config = dict(
    n_layer=15,
    d_model=256,
    n_head=2,
    n_kv_head=2,
    head_dim=128,
    d_mlp=1024,
    vocab_size=2048,
    activation='tanh_gelu',
    norm='layernorm',
    norm_place='pre',
    norm_eps=1e-05,
    positions='rope',
    rope_base=10000.0,
    rope_fraction=0.5,
    qk_norm=True,
    attn_scale=0.0884,
    bias='all',
    tie_embeddings=False,
    parallel_block=True,
    init='uniform',
    init_std_qkv=0.0386,
    init_std_o=0.0479,
    init_std_up=0.0552,
    init_std_down=0.0552,
    optimizer='muon_hyperball',
    lr=0.0179,
    beta1=0.95,
    weight_decay=0.0,
    lr_head=0.00819,
    grad_clip=2.0,
    warmup_steps=34,
    schedule='wsd',
    decay_fraction=1.0,
    decay_shape='linear',
    final_lr_fraction=0.1,
    batch_tokens=131072,
    seq_len=1024,
    doc_mask=True,
    train_tokens=608100000,
    steps=4640,
    dataset='wikipedia_en',
)
Each number is 500 + 25 x the weight over its row's rms, rounded and kept within 0 to 999. Layers, rows and columns count from 0. Numbers have three digits each. The size before them is the row's rms in percent of the matrix's.

# down: layer 7 MLP down (transposed), 1024x256, rms 0.0553, rows 436-460, columns 0-127
# up: layer 7 MLP up, 1024x256, rms 0.0553, rows 437-460, columns 0-127
down436 089:559544487490516498506509540505490525509494497469478527521526492509523464512517543497538539490484456530466471482454490454513540475518446480480459493510453484540527535493521530518507495536515486485505471509470515502527498467472476535482481497495479539520474494531465520464535503497493529454483476473508484491527488494459531541472517484512508500499494489503487488477478521562530506473485
up437 094:528490506508508503475498497534550491529502500492529533489474512553474493521505503488473495473496479479486470495502517531476487449466499488495540490469531539450548503479487506521490494467528476506494510576490504470480536446520511516450470514512493514545523490531501514513491463469493516474533524469560483485475510521451529485472497459528536505495511515472477488484535489471488496491547
down437 092:487460511519478483519481501507523480527486514498506504480511556493478509466485497513506504509496499474517506513455543468532468531497470533486506494450534501467538493509549514506502487508524489524481502476532500487529496468488497460509469527480525492495522515542508464506505507489467466480515484526545490518483512506448508455504542414513478506489516458462505562480536499482525532484506
up438 110:508492519472483471499464505489497545499480552473501485522468528522516517540451472495483478506485481495530500477510534528500523470521506488547499546506575490513498472504473524542513532513499474495473490491494464489502452464522492482444512502546525488499543555482513470527487517490512500520545511519482478474502518494490546498503490524497504515487527490460527534527512473500542479487525
down438 111:528486521484547468460486507494512527501510535491525510504488499502519431494509504524519539488511527518522523502521506482503481479455517457480520516490457501504524462483505522462468530494502499513531509469467474482549526509550539477547489448527496518526519517519463488532503481516480488512502546479495493508530561536490470483513489516517442486494510528535499514491498529483502511485518
up439 098:488474469458485501522533478546507482518495494494488506481472522503497504499453522473483491501501485476521487540472510507539475518473510445462569468494506517511521524538457482497516512536508511520499511500488547513521537510476539491487497543465489518514490526504505490501515475467497459505500520534497561490462513475534463489474518481519501521482500485496546504508540444507465499475481
down439 108:510484489475519478549515513519485475540486539507523461485483505474484512472464534517474423499487543481534468508488473525543470561476493475490530490464521522552503523484482510475517486490491517530482500493513522554483530534507508502493520492497531491508506537517469463519505483488514503471527489514507536437506499488531513494490555520503524544464458480521493502552484502513513483467489
up440 103:517467530532456517527482506505480520488542510545522516522493524505506513477503512504497469567486489567509505519516494495457540520520502538510491510496539521479512522491502536494483541466505523502505497497530474505505528536457526489476516520541459534531507525495491515511524457485494477464483482503493475469509522506535488512528512531494460505502504524557498490504511474526482530469512
down440 104:490490478496492494483481497511505522472504501549518535509508542539508515479501475464493533507542495501492518528494496514455524514512565523554507485470465469468523506520501450482490475517492503477477481474474514504445497475552494519555455557533456503472513516504500470482538529501447477509465506477485479484493459496554519510508521460519521501495498496475478507481544479502495507508469
up441 090:459478499508493519497508506525530468521517519484506525508505530513485516553546491505469475491496492493474560510493521486493469520529490519530500519489491488516478475496501507465477544464497507516529499479434501513485481555475532482480516511514539451499502519510470510487463477473493514466503569479514454499490475551514482472481490522499446518527535489509562500540479470491482540510457
down441 091:481503534497514518529471500481487518478511446501498526514469500507524446452467493509506515496507509479498469487529469495490523482486496519462518498524513499502523510491527525503550455484450503454495490522553541478496513417501494506516490466490489567497493535484547528520545501547495487526500482510462544496480492484483522492545540457499531446484471491504476465492516512528519485534501
up442 106:488482470465541508517482497488504530474496502511482509472505511503594537514446486514547520482473480510519522556524526554496476475526491509512466532476492518472469479514499515466473509497508514545498509495505482496460453501522528479481461463505532501479481492481536474497437469481480502445549540501530493502523522496463507520481498500458483498503492475488496485486461524510498492502482
down442 098:492528494498489522517482487513503494492478564515563512513498510518459432477487502550486517495508471470497501524467531477506479525557513499488458495471475529522547548495510471475494503523460485487504531518534544470487479450505510501472508490441458505480548514515541484517502491515504479504470510525510504468534496517471499479492527528497531483499522514475491467560486513435499490537514
up443 096:465520524535465481505482485537507505486486526477481507510527508498467498494474487563479473499516483505498530523525488532537535516496511520485502509514514475540468476474507485557490499527540515494484527431495571507442489491494477484468492482517498427544526525479495498456509460513493502482457500460498508501523514514476521506509512466497535514529461514509515510544512463486505521533494
down443 100:504515544488471552470460475470477455520510500490450528492523491518510503491546521505441471496512496475553539506512501487484540489483548433473527539526534441507492500490491476534505515515481494515513489453515524482496501540495435501549456488461513514505560508518511420493492508509463464485480517458491494510499499529525443480553505501531469501486511490507490520517470481537512489503499
up444 107:504500485490483483516506506524483499506517492548469522516485484541500459501504504505499467516471463523477515536470489487503476494524512498506517501472500472487466509517467526461562507490540481471521519496508490559488542520459500481491498491498529513539518495530497464485505442510530489498506520495515551521515457489468517517521481528534490511435489482491457476522494486500471514482521
down444 104:450529486493479498512487518488490457485476500530487532521520499551501517508505504471486486491461476518515476519521463496520477515518548545503471494488513485500516538505505519496546491532511490500555518483508508466449510520492477483473467496501571492460505509509463483537544508471489500526493498521477497489482438472491543489525511511525533527487476474481484487508504475467448551512471
up445 099:510515492484436497491527510471531477501524469451501490518451488485488543458503505447476500460478478482477501524495494513507495496507477459537447499541448507501514485538554489515473518480503506521503485494485473487514497499491516524478500498532516472511527444538487531496515504499488488488526473533523516509461493484500485490504517507498469500497517469499447536511519484442508469480499
down445 095:492459486533536495532486510527460522512502475538521511512541493471485458534526496527518504496533509501483461455476458517514518509470501520458524491469539480508460521497449497511570529538511524459482518500557476504471514497472510529509507494488476491511491575502489504497515530509521505499490508522481476506487482492524520488514476476474525478476473508511576450493489492517510513515521
up446 099:495505494509463477526488491518535499497489540482509493522547475530534513502496490483465503492495488507536481532480525513480497554489469534465493474471513494509489464493532491478489513532497450497521535505481464472493500481443480544523531533505506481510492535484494485532538462523522513483485485482466521533557494474521504479442494505517500516460502517454486472516552483537506510492494
down446 107:490481495487492496551481479539502532522507490500512502525537478520500443505489500547495511473475485495523492521459475482494486528537497528521531465548506487472472493507496466487515494478464481506517538481461523488482507489515520508520554538473479506455444513488473495481526507525512491515539434483516503516556452506531520546494505506514473504487459498500488517492458517486511502516478
up447 095:459504521486533482526520531514501457451509468465510493521506471479489486472484482487488491559503485496493482484493494525488452512506483518506527500527486502525511477500456450559501449482527510524509481519534514502477502485488513496470475461488547486502479473542498501487540463464491551490581491484550496486500524466543516499508517462514483506465504498489508438460467506496478513532486
down447 107:465450491487498486494502499492494477473540485431497452480500506509458500512454473479495543500531507490486489452496493477511502539456492480510521491475527527438514503495511513507504496495486500526514559508490479452492506532510546462486510474527494531503464489515501528475553461495449519481517501477536506501477495483574471489532492487482466473498520537475532504497471509495475490509504
up448 105:519508466520489496518503426493480496497487512481528522531513471448489467497496474512494492511482516559492513494476520488496507509543549499482485488481489506523515475460475461463546448511459511490513489530530528497472527498510567499498527520482489487537469504505487526489491482521500530514486475507513501455531512502505518543484461484463476549493521515492520523442484483502468452524462
down448 109:460535506516485489520507503504493541446476506499462500501518513518540471459476510497498505574485478465520509546480518508511539521525510496436503471485496500558509543469548475546534509492489504467524465484522493502474534503464521525525506515501443544477470486508489487492485504478512469487465498536487518459461521534464517467466513513508496478457520529513474526424520500492502473517481
up449 103:468544524520505497486523526489466529527506447487498479554483493539500472536480491498511519533525489504486500528514519489507458504525505500469503546457481482463530513484523522503475471509467496474517554486519440458527472518483533505489499511535516531495497527493494502503503558501497516509500494495512522528484559501526507482505489460531457506517510494519484480497514529508529505491485
down449 100:486494552523450479502515486479452482492473524483527470542511536514521506549462520504506489481493487465461466501482520504485543474510524558492510484509499489481509513499500501492506498506503518508533519469493514498537499499507470509505443537442512507534556465538487494501509532537459512515466481491509482517536465501494547530467535528476487483512517476518527552495521515524506554546549
up450 100:498532432469498470496512483510504480446523526521502489475500556477477481472471503495482480484485511502564550536502495524514509516482488513542456528524542537532465497513487534474486484498499505471470483483489514478518497507478535494504493461489511487521530503516529519496474507465539482487494531481477483509574511497511508506477521469511519528529507489511517573520482459496482502481486
down450 101:467563463526464516482504498566446544463502533526499513520479503516517493495492490496496476520485507501582532510523461476478501511443497508495515489480530489519488504506518455481491478495474506477477472453498484500475505480512496464504517472528506531514496515505511546513500509485502467502508473437518477538537522497500545536481501483483517509529517494501489522542505468493514482493509
up451 101:518473504514463509500477528511474510515487546484491522525473512522488510478491461521467493531504554495500463509495476510464489463528528479531461522521483510468545525520480506510511499516464489528468532520468524487509492521479489477488517478491489482527524515531495542475498482474511550508502494502490530541477532491498511480496498490520519506463541556499501445489516486496468494521485
down451 104:537416516536463516514507501491484501485473528506442518509469515503497474528488554493475503480481538550517514496500520484493514490516497504483497528500503453477528530513494578479523514507504523497534516482463470511547491496506518471534531522485492506493503539523497531501478507520527520519545473486473535537430498486497444485504486516521498467511495534502449471532494475504499483525522
up452 100:487494501493507550528480476471477506545514512524537512498542484521519496507477520484519472431503456504530515506561494506539508500481505478520492498511512506485497490501454526527514485505473514490567477470526482475515461481498500519480498497496515518520468469515471480494525485515517500518464457495506515498540504480543462485493509478473523548473472481464471524513478524538493482514527
down452 095:495487544501524468511513476504501503509494534500572496493494524556474505503474538494489405477492503498471515502463492527474490508529462476442535525487481493526522468478465468510492522493557508508485494488514489509509501508519491498463537522512497495533509513487527499541468468522503486515505516453494470483513542510489478473461487515504497464480537505470484474504461548474460486472516
up453 100:497491510485512492476500514462434519491494484531517485498496544516508485514474508531484512497453519514461512463529473493489458499459480505482479482519524496509469514481482497486506529507480486545490522501490488516502487474441517478473507464521513531472499482498532501544483502485518531519456511484500495515554519472528511498540507496508510463465497481528537506500496457537468481461528
down453 094:494542524505510479443521499514500508480490527505523494514513493493538528500509471503505527481445502517526581502505509472529528514516458526495511479491477538514505542507550462491496528469520440498518477551483536486503505505508514483494440467505518488480478515520531482434536451538530514525500526521462489491511474477520495475537553480499491517469500460500515513509492531492497484504555
up454 098:527502504538500501458539512527507494522490468503526496472540489470538521518493498454547490475501541505501530515543490484554513504535503469467523498469469478497520517486492484509561556464479531559492494477520483490505537535521485515470507530535555496534498511536476479492518477479497514498471537487473498458495482498548461470527509541487542538498491478515498501515507474534474521483486
down454 094:510518500501507520536462529534482503510498495534511493484498469507537539511502509507569485518492477502465553517573538545507466482518510457477467469517518493523500522499503485538513457480491479483511508491489516489505507489484503506519466482527502484512505527503512540559568465537489467491490506474479483519490504498468445496504506506496488513535509505482478471472522435507478494507474
up455 104:520499510508503507486529518502531512518494524475487510520467517496491470496456468531496479512515510514480473537534487466491447529511487498486486523488537525495490527476495439552522520486529475523517528537498499510483510484523532512513504470521471484512470476455464501494488469527485490519507520528521483491500514489420489463481536477533484476526516454496540546507526502533480467535474
down455 105:536509493509476446510506484499515460537499513477531490509468490485486488520460465470494476503481569495538486534551550513514481507531497501526498520499506500479462481463521543460506487500522479482490525459488519477484466493483503480489495490492512491506504455429510488529506500505520489531516491516508515477513480494449500510510520516526511501519519492518491484488499490529491495507543
up456 095:520502491514476491482477516508497449484518488464525462485515506503483471483506520520459476491513513503539488492467529504495505500522485492512499475512503508506530526468477529524464559522537513506479508516504511492461522513467482455551486493530437508486530534465536502479515511515556493488527510460519467448512510514535466495475473500520482484498524510507484561537486478478543514527537
down456 091:483493532488489518525526496491538505526517525532490548527446482474485502495535483555518553483522505534487511494523463502491514489475472492512480497490526473455484493522538472466519502450444480499523476509490471511495504452535523562468510512494500465510486465534521499495508510453443530490473503496518541526493512507529523487452507471476513477491506485514487453471526486535498472462471
up457 096:570524514487480479497518514502512511510507505484540474476570521478509514528546525495484532492495518491507536502468538487481505462486508477486443471490490515498482483506494526508481487505493521545466491479473470463506503505530517482468519535501506473476504501513509463523444482463478509491495518449489468463500498501527471484441494514502513511531514540495499523500517490479465523484514
down457 096:524492493510498490490491483489532472538504515497518482495474546529504510459465548499475471486471516543507516496524496513486475506509513491522514477467462560527469505539489490503527498480528488488490503503515513506487533498540499520491529472471480521488482514511535504546483493518478560503493464529445492511480489475477505522502521450479511507503512472464539479517501496482518518495473
up458 096:507503509492457482477527501527495518509550500484512526521489495499489468523471482495542517445509462473535510473511493521463526516489480532514488538496490532518480528488498478531468539459476506485464526483475504470488513538515496504483481517536514544497464496448490480527524440475478503488489447463509462462466501496478493522510520513481521465515520481510536474461522501463550487493497
down458 094:519515530523508526535548522542494549525450530458503504469540492515472513532478515488523485543470472509519453500452507531475494509471512491493504486538547522518517451496504472497464481452538487488487498514490501482555503442522530491506498482517512449484525527563432508530460491533503526513491511478447489475513529563493522485473525526520491521459471517476504490496488476509501474533475
up459 100:537533471448488500492531487481541488494431493478501456524471470457503517505479527514472517498505480539508549536565484513526524526514506479498534487466522513497519502500505498484442440478511540493461488490458473499532490467530480509527505478575484464490518502539511502506462534531501477483516520475493453493493504502496511516491513512513500513471514545515502446497476491460469530494521
down459 098:479450551476426485513451515478504472506531520506490530509531507478541498536460518494515503535492530509543497457495531508508474521542503507490482508513487503531551491482490521503539513480546498487521550480496498513480497536517453523495474498481499516500515543447455473482541520490487455489524482510532490476454491483497500492515510538526514504534530496481493515514493534504497479492498
up460 096:500541506549525486494517498501552486466499526505484515502507513509505467519484490514488471527481525532475489504508522483459514531522502489487522492501495480523499504468475553480492512475485438475492505466513536512480508542534460446463527437545476486491479522495539534503507435505462535492511554535538508487508451462535530489518513520491505498498503496489493492493480533524532518527470
down460 107:492480492465483513483474488491443536546487487502519514498502506504470516484515501510487544451544489459517502528490485483533499477487502521495435488542478526476479510530514486512487478521506523503488511481507454486483465474503538522558481546468557515502509456481484500510500569477519499531497470502460441488471523534483462503504474516521489509496491504535483467510524474491504484492548